Weights of a small GPT-style language model, trained from scratch on English Wikipedia: MLP 576 SwiGLU, 10123 steps.
Each number is 50 + 15 x the weight over its row's rms, rounded and kept within 0 to 99. Layers, rows and columns count from 0. The size before them is the row's rms in percent of the matrix's.

# layer 8 attention key, 256x224, rms 0.0397, rows 135-191, columns 168-223
082:37 39 70 25 52 61 36 57 26 37 34 52 38 51 38 47 45 71 55 53 29 61 70 47 37 64 72 18 66 75 37 60 72 51 34 44 47 62 45 33 41 59 59 46 57 30 60 70 33 74 20 75 48 40 57 44
101:33 67 37 70 33 52 38 50 54 37 29 53 55 34 53 38 58 56 40 45 62 58 29 54 64 63 39 64 34 46 64 54 44 55 23 41 28 36 55 53 74 50 55 99 12 50 09 59 49 64 66 49 36 51 54 43
100:47 52 57 40 38 35 56 18 47 50 48 62 52 50 45 54 62 08 73 45 60 51 60 49 38 54 58 72 75 63 42 59 32 63 28 41 70 72 63 49 16 64 40 41 74 42 73 65 43 53 40 40 59 66 62 28
094:45 66 63 47 45 30 46 55 54 35 35 54 42 32 39 71 72 59 64 56 35 28 56 40 60 70 37 54 64 64 66 77 60 61 41 56 59 52 37 38 42 76 61 60 62 62 46 43 45 27 61 41 27 48 36 59
100:39 58 28 57 39 45 47 42 52 57 60 37 53 33 73 51 59 63 63 60 80 47 29 47 60 56 49 65 49 19 67 51 32 61 58 51 65 21 44 69 69 65 53 43 34 78 52 30 66 54 54 19 50 55 64 45
106:91 33 47 50 43 39 66 53 41 45 53 41 44 49 59 44 69 44 36 60 42 56 54 46 28 53 58 26 59 59 32 46 60 44 83 70 29 63 41 67 60 43 46 34 35 78 41 53 59 42 40 37 70 62 23 27
094:33 55 65 68 38 58 37 54 52 48 33 61 68 48 60 72 44 49 61 39 28 61 66 56 42 61 18 33 44 54 20 51 74 42 20 62 50 62 46 47 36 78 51 32 74 39 33 61 44 58 59 52 53 40 36 67
114:62 22 74 59 20 59 44 56 24 57 54 61 53 43 46 49 48 50 50 37 55 43 87 50 42 64 31 63 52 35 46 66 16 42 44 41 32 53 15 30 23 61 53 59 47 08 32 62 31 64 64 61 57 59 28 64
083:38 40 78 79 49 50 74 46 29 47 43 63 47 37 65 55 32 52 51 22 34 69 49 49 65 42 45 52 45 51 59 60 50 44 51 70 44 56 44 31 18 73 40 49 99 72 60 49 65 46 47 39 54 58 54 72
092:19 42 59 68 40 60 37 50 33 55 22 52 58 39 53 28 16 35 57 53 36 59 45 49 65 39 29 64 46 49 67 55 34 43 35 47 47 47 52 56 21 61 42 50 61 19 28 50 24 47 65 47 70 45 46 86
086:49 68 15 45 27 27 65 53 66 35 38 48 45 32 52 41 52 74 51 76 81 36 31 47 69 56 78 27 58 23 57 32 45 39 46 73 56 28 67 65 74 39 57 51 19 57 39 47 52 28 49 37 58 45 60 33
120:07 28 72 65 60 53 52 44 47 33 42 62 70 54 36 63 56 64 77 28 22 51 50 50 68 51 61 61 42 46 78 42 61 58 43 36 36 25 38 48 51 62 57 42 37 78 56 39 63 49 60 36 21 36 36 44
106:34 24 59 62 15 47 27 52 46 73 46 54 63 70 50 55 41 42 78 49 43 67 46 50 42 45 61 45 40 51 43 45 55 54 40 49 55 36 37 52 26 42 29 58 67 58 43 43 34 59 27 74 40 60 49 37
086:29 51 43 57 47 55 39 40 65 27 64 55 41 40 31 50 70 51 71 59 42 47 54 50 55 47 86 50 53 52 51 34 69 68 31 43 48 59 56 60 70 27 57 46 16 46 68 53 52 49 70 48 43 46 72 07
117:27 48 66 43 67 21 42 55 61 25 56 57 66 31 40 22 40 30 70 48 62 43 63 58 65 87 49 48 44 32 29 44 37 57 24 43 39 66 65 54 46 80 65 58 31 42 22 43 60 41 49 34 74 69 70 36
105:07 05 67 66 37 49 42 55 49 51 44 70 33 71 81 69 36 57 44 65 67 42 52 68 50 52 66 64 38 65 47 70 83 68 55 09 62 52 34 48 46 47 65 55 61 40 47 33 46 57 38 63 22 43 39 48
117:30 24 63 76 49 50 45 26 45 48 65 92 44 62 60 50 64 48 51 53 51 45 53 84 53 43 40 69 30 46 59 43 35 53 66 52 15 59 28 47 59 51 57 35 51 37 54 33 66 70 33 51 36 41 35 52
117:18 38 57 80 31 53 37 72 41 54 37 67 65 84 50 66 48 63 17 48 59 58 31 55 53 68 65 56 31 42 84 80 79 69 52 24 48 47 29 54 37 50 60 50 52 49 61 38 42 68 42 52 22 48 17 58
109:43 61 63 49 22 44 33 53 38 41 80 36 58 37 28 62 56 56 85 35 51 48 57 49 41 55 38 44 62 39 30 55 60 71 21 76 47 76 76 56 47 39 63 16 44 54 70 50 50 63 54 49 51 59 58 24
114:39 53 62 41 61 53 30 35 46 58 34 32 44 47 08 46 49 63 68 38 19 59 46 46 35 25 74 49 36 34 59 35 61 64 49 53 46 40 50 45 33 56 45 36 32 81 45 44 48 33 17 89 55 55 42 43
121:43 59 38 50 66 19 60 67 68 47 52 51 54 39 63 39 44 45 74 52 65 41 43 84 39 45 50 49 20 36 29 52 67 47 62 63 75 32 61 68 44 42 76 39 57 40 39 62 45 64 66 63 18 52 70 41
114:60 59 56 24 95 41 41 37 55 55 39 43 36 61 25 29 48 52 78 36 53 74 64 60 17 54 47 32 83 46 56 59 48 58 31 48 50 65 55 48 52 52 60 51 22 56 59 43 57 62 28 67 45 16 57 54
105:72 53 40 39 46 46 52 35 37 71 66 11 41 34 48 62 31 48 52 31 59 62 58 83 35 41 47 62 68 34 50 55 09 41 50 36 73 55 78 47 46 47 39 53 48 60 70 55 43 45 60 42 81 61 40 67
112:60 32 46 53 44 64 52 28 50 49 52 20 43 12 75 64 59 81 49 47 59 73 27 61 47 56 37 52 66 47 49 59 52 75 64 61 64 63 56 68 70 40 68 60 53 53 69 39 56 50 75 51 43 52 32 64
112:71 42 49 52 48 42 71 32 49 26 44 37 31 13 42 39 64 49 53 48 53 29 89 54 45 50 44 61 83 55 12 38 17 29 42 77 56 48 68 47 51 58 44 58 50 38 38 63 69 18 66 40 77 58 50 58
086:40 77 43 48 48 26 50 46 45 56 43 27 29 49 65 39 66 52 31 39 42 44 67 46 81 56 40 51 29 74 67 56 58 54 55 65 67 28 49 75 44 84 26 67 63 47 60 56 68 54 59 33 42 36 56 57
088:61 42 56 62 37 25 46 54 46 34 74 55 46 55 43 51 42 67 75 49 01 31 66 49 48 39 53 37 25 67 55 29 56 68 52 40 45 48 34 71 48 52 59 68 58 65 33 40 61 50 51 64 42 26 43 56
075:30 32 67 52 69 74 50 63 35 38 74 52 62 50 55 58 58 56 47 51 34 34 52 48 83 39 51 27 55 46 55 54 74 43 19 45 59 59 44 66 35 42 58 53 54 48 38 47 76 12 54 65 42 58 50 42
084:51 74 29 37 52 61 33 15 72 62 28 66 64 55 63 49 64 61 36 46 80 45 41 60 48 30 35 60 53 34 18 32 34 54 62 48 31 37 65 32 69 60 36 40 43 36 61 51 29 68 59 42 50 64 51 34
088:83 40 38 52 81 31 54 42 51 30 33 62 52 58 51 18 57 37 65 49 85 45 10 59 35 51 53 66 47 38 37 47 53 37 44 68 57 43 36 62 56 44 66 23 56 62 73 47 35 61 32 50 66 45 61 36
076:65 45 42 72 51 55 62 59 39 62 58 45 51 44 47 57 48 30 41 45 62 38 52 62 60 29 52 54 49 32 61 32 38 49 54 50 54 37 66 47 47 35 49 71 41 67 55 35 62 26 36 28 40 49 36 71
094:37 55 49 32 34 60 67 78 57 34 49 46 45 53 44 51 31 51 72 34 59 38 69 40 72 67 49 22 39 52 62 51 66 53 36 59 51 57 51 60 69 69 55 44 31 45 35 39 73 36 37 59 41 39 21 54
083:64 21 39 42 65 46 41 34 70 57 50 80 55 52 61 35 49 35 66 41 58 82 46 66 31 57 72 42 55 47 54 40 52 63 61 49 52 46 72 47 54 29 49 22 32 64 70 55 39 45 28 54 54 43 49 54
103:26 66 46 53 71 63 50 59 51 45 40 34 45 51 39 49 58 42 46 41 17 62 39 35 59 41 31 22 38 55 88 66 66 38 48 36 41 50 58 63 53 59 52 47 54 40 34 38 45 25 42 45 46 38 31 60
100:52 56 21 33 33 34 53 56 49 50 54 28 55 42 58 62 51 49 39 62 46 61 20 44 27 54 36 61 59 24 54 56 35 50 89 56 66 53 35 62 62 28 60 50 40 68 54 59 42 55 59 45 65 49 53 47
123:37 60 49 60 17 27 39 41 61 49 30 62 63 46 76 46 54 49 40 65 83 69 67 56 40 50 51 61 24 36 29 77 33 56 55 57 51 63 49 25 42 26 57 47 40 18 41 49 26 59 47 49 65 64 48 48
091:33 74 61 37 41 61 51 66 32 40 55 65 52 53 30 70 47 55 67 42 53 41 75 49 44 54 41 54 62 48 54 54 41 43 33 52 58 46 39 44 42 84 35 55 75 36 48 49 56 65 71 37 50 42 48 60
096:59 69 27 30 49 46 53 57 83 59 59 50 59 78 53 49 40 44 64 56 62 58 62 67 38 41 81 36 31 48 42 32 54 40 65 52 78 43 68 56 81 32 48 39 26 67 49 67 57 43 45 68 44 42 34 34
107:61 42 43 76 70 32 54 58 59 69 79 62 42 71 70 59 55 46 17 55 75 49 24 26 25 37 44 16 51 52 37 51 62 42 35 49 49 73 38 46 48 31 64 32 46 63 54 66 40 56 38 64 58 61 23 19
106:63 44 58 54 59 48 27 57 64 64 52 53 73 59 31 39 39 29 51 33 07 87 63 61 43 40 51 30 30 61 48 29 53 42 48 56 41 52 57 38 56 53 41 56 43 55 32 74 28 53 47 74 64 28 36 47
102:89 56 37 44 89 45 75 62 48 77 42 52 58 65 44 40 45 47 49 64 45 33 48 43 41 30 45 32 59 54 49 44 51 43 58 54 47 67 38 38 46 38 62 60 71 47 48 49 73 65 18 41 53 69 48 53
129:90 66 36 57 57 52 75 42 49 51 86 24 61 52 51 59 52 12 30 40 55 23 68 30 27 42 28 44 54 45 53 53 64 55 35 58 62 56 75 68 51 70 29 41 63 77 61 76 65 45 51 38 74 45 41 37
117:40 59 54 58 55 61 68 71 44 68 47 61 43 59 15 52 61 73 54 53 35 52 27 58 49 35 60 33 50 46 73 30 53 36 59 37 59 29 55 54 53 29 43 52 68 55 49 50 39 58 64 32 57 38 61 35
078:38 49 59 71 49 58 61 58 34 64 37 37 61 45 61 63 50 46 51 43 37 64 54 58 44 63 13 29 56 44 59 71 56 49 57 45 51 34 55 47 34 85 61 50 80 37 30 81 52 54 50 41 49 64 36 66
121:54 56 50 72 60 57 34 72 38 41 81 26 54 35 54 43 51 35 35 55 50 36 43 34 61 44 31 43 41 33 47 37 47 34 41 47 68 57 63 71 48 66 28 51 43 54 45 57 37 50 61 46 54 43 61 34
160:15 29 74 85 31 44 31 48 41 23 33 61 62 36 52 46 81 35 80 22 18 61 64 37 77 33 57 58 57 57 67 57 64 64 35 47 31 35 38 36 37 87 55 46 57 33 51 61 61 42 61 46 53 48 66 51
108:55 73 59 47 28 55 63 59 52 60 74 53 55 71 42 80 69 51 39 34 76 49 60 21 54 63 63 53 43 30 37 62 76 57 39 58 38 68 62 52 30 13 60 46 78 54 57 60 49 62 70 51 60 74 64 39
120:23 34 65 54 78 48 68 49 32 39 65 49 64 46 56 40 11 54 73 59 41 57 46 83 65 39 88 73 50 24 66 29 31 49 62 34 48 49 48 22 45 78 54 32 35 72 56 36 58 57 62 44 40 61 43 59
104:46 65 55 84 46 57 61 74 40 37 26 59 55 64 49 84 63 55 48 55 55 36 53 21 59 36 62 61 49 74 65 68 74 54 33 49 65 48 54 52 46 24 48 48 75 51 56 24 42 41 76 43 50 47 50 53
118:18 58 65 35 56 52 38 23 34 53 49 36 52 44 28 49 41 72 66 57 44 51 35 38 38 70 46 59 64 39 55 66 47 36 22 30 38 39 60 56 42 59 62 32 41 86 54 39 58 31 31 52 48 83 45 59
093:33 54 39 34 58 52 59 37 57 81 69 34 30 48 67 64 36 57 56 59 90 56 25 77 75 25 49 51 45 35 52 50 29 38 63 39 60 13 61 44 52 44 36 30 53 81 34 49 53 33 46 48 64 74 53 74
117:44 37 72 44 36 69 46 64 40 20 48 51 51 42 43 39 53 41 65 50 52 26 81 64 19 76 43 44 66 61 08 30 44 58 31 55 56 66 43 60 43 57 49 40 52 43 66 47 58 42 49 45 40 55 29 33
113:54 38 49 28 63 59 68 36 54 60 55 51 48 56 46 74 62 52 09 39 72 41 32 20 49 57 62 28 73 57 22 20 13 42 57 48 41 34 24 41 68 18 25 55 43 72 56 56 55 50 58 73 74 70 39 39
113:32 51 58 39 61 66 48 48 48 54 74 67 61 54 62 38 45 31 59 66 47 28 64 43 56 36 42 66 76 62 52 53 67 50 77 36 47 64 59 56 53 49 83 33 38 43 55 52 63 81 57 33 19 77 46 26
115:37 31 64 59 26 40 43 60 76 39 42 78 48 52 62 35 65 17 62 62 69 27 81 58 64 72 62 59 56 67 39 56 83 44 26 46 51 50 67 48 50 56 42 62 76 28 31 45 53 28 56 44 29 69 57 34
125:44 62 62 77 25 68 38 56 37 44 56 43 44 48 57 50 61 31 51 63 75 60 19 30 72 49 65 45 38 61 80 58 64 55 32 57 57 61 72 49 39 46 33 51 38 51 53 61 28 47 49 62 60 50 60 24
119:46 37 50 52 42 52 40 63 46 24 57 75 26 61 43 32 58 61 34 44 67 33 57 57 64 41 57 40 59 35 40 66 54 30 13 48 44 52 49 34 49 72 48 62 44 37 40 42 33 52 30 47 39 33 71 32
# layer 8 attention query, 256x224, rms 0.0397, rows 136-191, columns 168-223
112:34 52 59 45 53 48 60 28 24 44 45 57 52 52 49 20 57 15 55 30 44 23 50 64 54 52 49 31 50 47 91 61 75 74 47 58 58 01 46 65 43 59 53 49 27 57 62 78 59 33 51 57 65 63 51 33
113:70 73 27 72 89 42 39 77 71 35 25 38 76 65 68 49 60 50 69 48 34 43 32 47 71 71 33 32 45 27 42 53 56 29 59 50 48 28 50 93 53 71 58 58 57 65 48 78 39 52 46 62 53 34 61 52
096:64 71 58 54 54 51 47 45 58 49 49 45 43 56 26 56 58 77 67 50 45 68 53 46 59 57 37 13 34 51 57 42 74 51 72 55 61 46 65 57 38 74 60 25 44 32 48 69 34 83 38 38 38 51 43 32
107:44 56 67 93 24 34 48 53 63 49 47 47 56 32 83 76 54 50 67 50 80 65 56 50 52 50 45 26 64 46 20 56 37 52 56 89 28 63 63 29 68 67 39 39 59 37 39 26 49 56 61 33 64 50 47 41
108:59 32 11 76 32 71 64 94 46 57 29 41 74 58 51 51 40 65 66 52 52 54 49 52 43 72 57 46 49 58 88 56 66 42 51 55 67 34 65 51 73 61 47 84 43 41 26 46 37 51 55 67 50 28 15 62
103:33 46 65 29 64 61 46 51 34 61 47 67 38 53 66 51 52 52 60 54 38 52 51 44 71 56 46 24 27 43 63 42 50 45 52 54 63 34 40 48 49 59 70 27 52 39 39 60 93 63 59 49 53 56 47 52
112:94 30 72 65 46 31 52 80 28 58 52 77 39 52 45 51 62 34 69 32 50 50 70 40 41 73 61 57 37 58 24 63 46 53 35 62 33 59 39 51 35 39 47 39 59 43 54 53 47 70 44 74 52 61 36 46
096:27 46 78 43 36 32 35 29 57 46 66 50 34 34 33 56 61 54 29 43 50 69 34 32 24 32 77 42 53 49 21 56 64 55 60 47 54 89 42 22 35 43 36 29 36 45 66 48 53 51 66 24 32 83 66 32
107:48 54 59 72 51 36 26 30 41 57 61 54 40 33 46 53 46 53 76 71 34 40 52 34 38 48 34 45 38 49 27 58 45 42 56 48 46 71 44 57 37 66 40 08 42 53 59 53 62 53 32 22 61 83 45 41
091:73 55 26 61 38 82 59 63 62 50 58 59 30 47 46 56 39 55 68 55 77 51 34 26 50 77 60 27 66 53 42 60 62 57 57 70 70 40 69 59 68 46 70 69 38 40 34 61 42 73 49 57 36 39 26 22
102:28 25 57 75 55 59 60 42 49 70 35 45 42 41 31 53 59 39 61 51 63 54 51 52 45 47 47 64 46 44 29 44 55 39 61 35 41 44 51 50 41 31 55 22 48 81 36 29 61 67 34 39 39 40 39 47
115:60 29 69 60 70 74 44 72 41 73 47 57 64 70 56 58 46 62 41 61 47 58 50 54 52 67 62 31 34 45 42 43 33 44 58 37 46 50 33 47 33 43 65 13 85 54 41 48 24 65 38 65 47 58 49 53
117:71 40 12 43 63 56 55 74 50 58 45 47 43 60 55 29 31 50 49 78 57 30 27 76 54 66 29 65 46 42 66 41 43 27 43 53 50 30 64 76 69 34 56 75 55 64 42 29 37 48 36 70 56 20 34 70
112:71 67 60 49 44 31 23 49 47 21 58 51 67 36 48 56 35 33 46 50 71 42 58 42 50 80 22 58 52 45 15 32 76 63 49 63 27 38 70 72 51 77 36 37 44 39 47 33 48 48 36 65 46 47 39 30
103:28 59 59 45 58 62 65 62 56 50 52 57 73 74 52 57 23 50 46 58 63 17 34 67 53 60 37 66 47 46 58 81 46 63 51 13 59 36 25 22 47 44 58 28 70 42 43 46 43 47 30 43 11 51 45 56
117:22 31 59 67 33 36 34 62 51 42 62 75 36 41 50 44 68 48 67 58 60 62 52 89 21 59 49 58 47 33 33 59 51 38 36 62 44 94 45 46 49 36 40 66 33 21 47 27 30 67 44 49 37 45 70 47
104:41 62 64 52 52 55 50 30 48 75 31 28 74 63 34 64 41 61 47 47 72 46 28 32 42 42 62 40 41 41 56 68 31 57 59 33 45 16 37 26 56 44 45 36 56 34 35 46 53 46 26 47 37 31 50 38
106:41 44 39 15 45 63 42 84 46 59 56 56 83 49 67 55 43 56 57 38 54 43 61 63 56 44 34 60 53 17 41 46 47 35 39 47 31 27 72 64 60 56 69 35 89 40 28 38 64 40 59 76 51 45 35 60
115:79 26 56 56 55 57 48 56 43 74 38 35 70 62 12 62 34 52 58 52 37 55 31 30 40 60 61 37 42 50 43 32 59 32 38 64 41 43 46 58 33 63 70 25 39 53 46 38 47 28 21 94 64 56 20 42
117:28 42 44 29 39 55 64 65 48 20 62 33 76 28 62 24 36 62 67 55 56 30 52 64 51 56 45 19 28 33 50 49 53 55 34 51 85 57 60 45 56 52 81 37 62 44 47 74 43 70 70 72 09 74 45 41
110:52 43 46 23 72 55 44 35 36 50 31 51 75 60 62 21 32 39 56 37 57 38 54 66 39 52 40 36 68 27 71 52 58 41 24 33 32 14 50 58 46 57 56 50 57 53 53 47 51 36 27 57 40 34 47 62
096:57 57 33 43 75 29 46 48 47 53 61 28 53 44 46 48 58 57 36 21 58 44 63 58 45 39 41 58 64 46 60 60 36 45 39 34 64 19 65 57 47 61 41 40 80 38 68 64 41 40 64 32 64 88 56 65
111:28 61 39 30 79 47 63 47 54 59 38 38 34 26 78 53 54 85 44 56 62 37 60 66 52 52 02 43 70 49 56 37 46 55 60 47 54 56 47 51 42 80 69 43 63 62 70 48 60 40 44 21 50 72 71 59
108:75 47 60 40 18 32 47 54 57 27 66 56 25 13 46 37 70 36 27 45 44 67 70 45 35 47 59 71 57 70 10 29 55 47 52 74 47 87 63 66 47 48 36 63 46 49 56 54 40 55 54 42 48 59 45 39
095:69 49 46 56 41 58 55 42 54 46 32 69 48 43 35 45 75 85 38 61 51 61 81 66 63 42 48 58 48 56 76 63 60 61 60 41 59 49 76 55 55 41 73 57 42 48 44 58 22 60 51 58 58 51 45 41
101:56 81 41 34 58 80 67 31 40 66 41 56 46 49 34 64 70 82 42 56 67 27 36 51 61 38 64 45 68 15 50 56 40 50 44 34 53 57 76 61 55 27 66 51 46 54 57 72 44 40 61 66 56 39 62 46
101:76 56 46 55 54 55 65 16 67 45 23 67 31 62 45 63 63 54 48 55 59 62 39 26 63 40 54 55 46 49 27 78 50 42 63 73 66 81 52 71 67 51 46 36 57 80 44 60 42 37 77 37 66 65 53 30
094:32 35 53 38 27 32 34 59 35 38 63 64 60 64 50 27 36 45 45 41 34 67 40 72 63 61 35 51 43 75 54 38 73 53 48 33 39 44 40 44 42 54 54 53 36 38 46 46 72 36 57 66 38 34 31 60
081:73 51 61 81 11 70 34 41 70 55 40 65 30 55 30 49 57 69 51 42 45 36 38 40 71 27 24 63 39 40 72 50 54 43 31 62 43 48 62 48 60 65 37 50 55 50 23 45 51 53 57 40 68 49 37 46
086:36 48 66 58 33 22 18 54 53 71 46 29 39 49 57 67 44 46 66 56 39 75 54 37 46 59 38 46 67 34 60 71 58 53 46 88 74 67 26 29 40 57 59 55 53 33 53 37 51 46 45 42 34 53 40 40
099:57 72 31 41 47 54 47 37 42 74 47 27 45 47 07 67 54 66 21 54 52 43 79 56 66 69 62 57 61 59 46 45 52 38 41 36 86 63 71 53 31 60 34 39 68 52 62 38 48 46 54 26 44 45 58 34
089:64 68 38 67 55 42 51 59 45 53 41 56 60 42 76 59 67 53 26 54 74 30 38 60 47 49 39 77 33 33 29 42 40 40 38 68 44 40 71 63 69 41 30 32 47 65 34 52 41 50 43 48 70 42 72 40
109:48 40 40 23 51 52 62 38 54 69 49 55 46 36 52 56 47 49 40 42 41 41 64 43 73 41 71 61 70 69 74 44 58 52 26 63 59 54 54 58 51 39 30 42 57 25 52 38 77 01 74 40 55 50 44 53
100:68 26 33 77 35 46 65 57 55 35 25 62 68 42 67 58 53 48 45 55 73 46 49 41 48 56 75 54 30 52 28 76 49 41 75 80 58 60 45 30 89 22 48 72 46 50 14 51 45 49 55 65 50 49 26 67
125:70 47 46 68 36 54 50 57 39 42 56 54 47 58 42 46 50 55 47 57 68 39 58 62 16 80 43 21 47 66 42 75 44 51 38 60 82 73 36 63 36 60 45 50 44 36 49 54 25 88 44 43 59 61 39 42
091:47 43 76 00 39 44 46 49 36 46 67 58 27 60 38 48 53 28 39 39 42 57 70 39 37 41 68 41 52 62 44 46 43 55 39 36 47 64 46 51 45 17 58 13 60 24 53 62 78 72 69 35 47 81 30 60
094:44 25 27 34 37 62 68 54 49 39 67 44 60 46 40 32 27 38 30 37 47 55 48 56 60 65 56 64 45 52 53 55 50 28 27 51 54 27 51 32 80 22 51 53 78 22 26 50 53 43 60 61 34 56 36 78
107:34 51 12 62 70 71 73 47 37 41 32 28 57 55 54 41 28 73 52 48 46 26 30 78 63 42 35 60 57 14 73 54 51 51 40 42 86 25 66 57 53 44 38 85 57 67 56 45 39 41 54 55 60 22 71 44
117:48 45 33 38 92 56 67 58 26 60 40 29 65 63 56 23 36 59 53 43 23 36 38 63 38 49 44 38 34 65 93 40 59 25 35 42 88 31 40 68 54 53 65 52 46 60 47 56 78 38 37 76 62 53 48 68
106:33 74 41 57 51 44 43 36 55 64 34 63 47 70 55 57 49 62 65 58 60 55 51 33 33 41 57 30 48 46 52 37 59 66 67 37 44 61 68 61 47 37 55 86 25 52 58 46 55 39 50 40 51 31 61 45
109:19 56 25 46 40 27 67 76 31 62 41 37 60 48 55 47 63 55 64 40 52 49 72 39 55 30 30 64 55 40 89 64 58 61 29 42 67 16 58 77 53 61 56 78 70 55 56 50 81 33 73 54 66 49 34 74
111:60 12 45 66 66 67 71 61 45 73 48 63 52 46 32 60 55 63 61 49 64 39 37 63 42 58 51 46 43 45 37 38 53 60 66 47 51 08 53 27 52 28 31 44 57 71 23 50 47 50 55 59 51 38 35 35
088:52 74 60 55 39 46 38 27 72 44 47 33 53 41 53 71 61 53 46 36 35 66 69 50 52 40 52 38 61 58 60 57 57 76 68 51 48 40 41 23 55 76 40 23 46 29 69 62 63 40 74 21 53 70 75 36
114:28 57 45 74 87 58 64 53 26 35 20 47 47 34 80 43 64 37 68 49 47 36 67 66 80 52 30 58 48 42 73 41 45 57 60 51 54 10 58 62 51 60 49 58 74 82 66 56 70 39 76 57 74 56 69 61
092:49 64 80 75 56 28 26 30 63 63 47 47 21 23 31 42 70 24 35 66 35 59 46 54 49 58 71 67 48 76 25 54 50 40 81 69 49 88 38 37 40 48 55 34 39 15 61 44 47 77 39 48 43 58 67 45
106:28 73 56 30 17 40 65 48 53 65 89 63 67 77 29 54 58 84 26 46 75 71 66 21 43 40 43 44 28 32 37 56 60 62 41 53 47 37 60 51 39 26 44 53 76 62 37 52 53 72 65 48 45 47 61 38
116:53 45 57 61 62 37 45 67 44 35 55 33 56 42 52 33 43 23 56 48 48 70 28 48 53 49 71 76 68 31 39 39 64 31 62 51 35 60 58 47 51 37 61 32 47 59 68 37 68 66 46 48 30 50 32 49
106:47 77 42 46 51 61 78 54 56 64 47 75 52 60 18 67 27 44 60 70 46 30 45 23 61 42 49 56 36 61 23 66 60 31 52 55 56 57 60 59 55 24 49 42 82 56 50 36 55 64 45 27 57 45 50 40
113:49 48 52 50 62 64 44 37 58 56 49 32 52 52 32 65 62 57 66 45 48 62 57 41 59 45 34 69 54 53 38 62 67 52 48 54 35 45 70 69 51 61 32 24 43 65 74 42 50 40 17 22 56 30 36 58
092:51 52 42 61 40 58 38 30 77 49 75 40 44 45 47 51 53 66 58 50 60 54 42 55 71 40 68 53 65 41 34 61 60 52 40 29 64 36 60 31 55 68 47 30 38 42 35 62 19 73 58 57 34 81 66 34
112:58 28 55 39 40 53 58 67 41 39 63 60 56 49 65 30 26 36 24 50 67 36 41 41 49 61 60 70 31 61 21 39 43 72 40 49 22 63 40 54 65 30 50 36 72 39 37 36 72 41 25 36 39 46 18 67
110:31 39 40 48 24 63 60 32 67 44 60 58 43 68 67 62 77 62 24 42 63 64 41 30 79 50 69 55 57 54 38 52 55 62 56 50 47 56 38 46 64 18 16 87 39 53 38 55 42 52 53 74 69 65 66 41
110:21 78 58 54 54 37 48 56 62 41 64 46 59 67 56 46 37 44 64 49 36 58 57 39 57 19 50 71 66 29 93 52 59 68 64 51 42 51 49 62 46 46 59 53 36 55 45 46 64 59 68 40 23 48 62 49
110:45 48 73 45 46 58 62 76 48 45 56 68 58 60 44 38 48 44 36 72 70 18 49 67 46 70 54 38 57 53 43 40 61 76 40 54 49 45 26 49 45 52 51 27 69 49 51 47 39 47 39 32 26 57 36 43
112:54 74 44 64 45 76 50 25 61 35 47 57 77 59 25 58 43 34 43 55 57 39 37 39 75 51 56 28 46 62 66 69 50 61 55 59 49 11 55 24 47 51 57 33 64 36 48 58 35 39 56 45 65 75 54 27
114:71 44 59 61 11 57 03 48 49 45 54 79 46 61 29 55 36 42 28 48 65 32 35 59 48 48 51 42 32 17 35 50 49 38 39 60 37 43 42 39 48 59 51 25 47 30 24 35 40 46 36 64 46 15 45 36
# layer 8 attention value, 256x224, rms 0.0397, rows 128-133, columns 168-223
100:58 31 61 38 31 53 55 50 56 57 37 49 61 75 61 71 74 25 45 46 47 44 49 57 40 63 35 56 33 46 35 49 55 74 54 97 41 36 48 57 39 39 53 72 49 37 71 54 35 45 50 64 55 48 52 48
105:43 53 43 15 51 66 64 53 68 40 58 30 48 51 52 57 43 56 57 44 64 48 67 56 63 55 71 53 26 67 56 66 72 62 43 61 44 46 59 41 56 39 28 52 35 61 67 48 65 31 56 61 45 46 50 34
095:49 51 46 39 67 56 51 09 42 51 55 35 22 44 69 40 59 60 46 46 27 31 53 65 13 23 37 62 70 61 13 39 44 60 18 42 79 44 52 56 46 43 41 46 61 44 44 65 48 57 68 54 76 37 61 55
099:34 50 55 40 40 24 34 83 60 42 51 64 35 65 41 56 32 73 42 52 84 61 58 61 31 39 59 53 41 61 54 71 73 56 38 31 44 50 54 43 54 22 66 49 51 57 43 48 62 31 46 48 32 33 42 69
092:44 42 43 28 81 44 79 48 56 49 65 30 43 39 66 42 13 36 58 58 43 41 33 35 19 61 56 64 38 79 54 32 55 52 57 13 71 39 38 39 68 40 49 58 59 73 60 44 56 56 72 53 61 38 36 72
089:28 41 49 54 51 68 47 66 54 70 24 39 26 81 41 74 14 69 28 44 43 73 52 51 75 39 51 29 31 56 61 57 69 51 43 59 25 67 28 54 63 33 26 61 43 67 62 40 46 59 41 60 52 55 57 33
# layer 8 attention output (transposed), 256x224, rms 0.037, rows 128-133, columns 168-223
093:30 37 63 62 81 47 39 29 42 48 59 42 52 47 45 41 50 60 59 29 53 37 33 40 41 32 51 70 42 53 56 36 21 40 61 41 61 62 47 38 42 54 38 55 28 71 45 49 57 60 42 63 25 51 51 83
099:39 20 66 76 54 45 58 35 35 45 39 51 62 40 62 62 59 76 56 10 29 56 56 40 47 40 36 37 55 29 42 76 48 36 63 56 39 54 41 57 30 54 61 56 67 50 45 72 33 72 63 48 48 46 45 67
093:69 34 69 41 43 39 44 37 63 69 37 72 65 46 54 39 43 25 58 35 61 39 48 43 43 62 45 52 21 33 57 66 60 29 58 66 48 49 40 56 48 39 17 42 32 41 61 31 45 42 34 50 50 32 63 67
092:62 65 38 41 28 49 46 42 47 48 62 56 48 32 61 54 58 65 61 36 20 60 76 62 43 49 45 36 51 62 35 35 29 39 45 41 36 63 46 35 15 84 58 41 44 64 49 48 54 56 55 27 89 61 52 64
093:73 49 64 57 14 40 24 68 36 66 37 59 35 32 53 73 59 69 49 40 63 59 78 58 49 37 62 33 37 42 58 51 39 35 46 80 50 47 59 57 56 73 71 44 62 38 61 55 42 51 49 48 60 41 39 37
093:35 43 26 40 42 31 70 51 45 09 49 38 71 82 50 50 35 61 47 35 56 46 53 50 30 48 26 32 51 74 48 37 30 26 73 60 66 62 62 53 62 72 78 48 52 44 26 71 74 73 51 27 39 45 47 72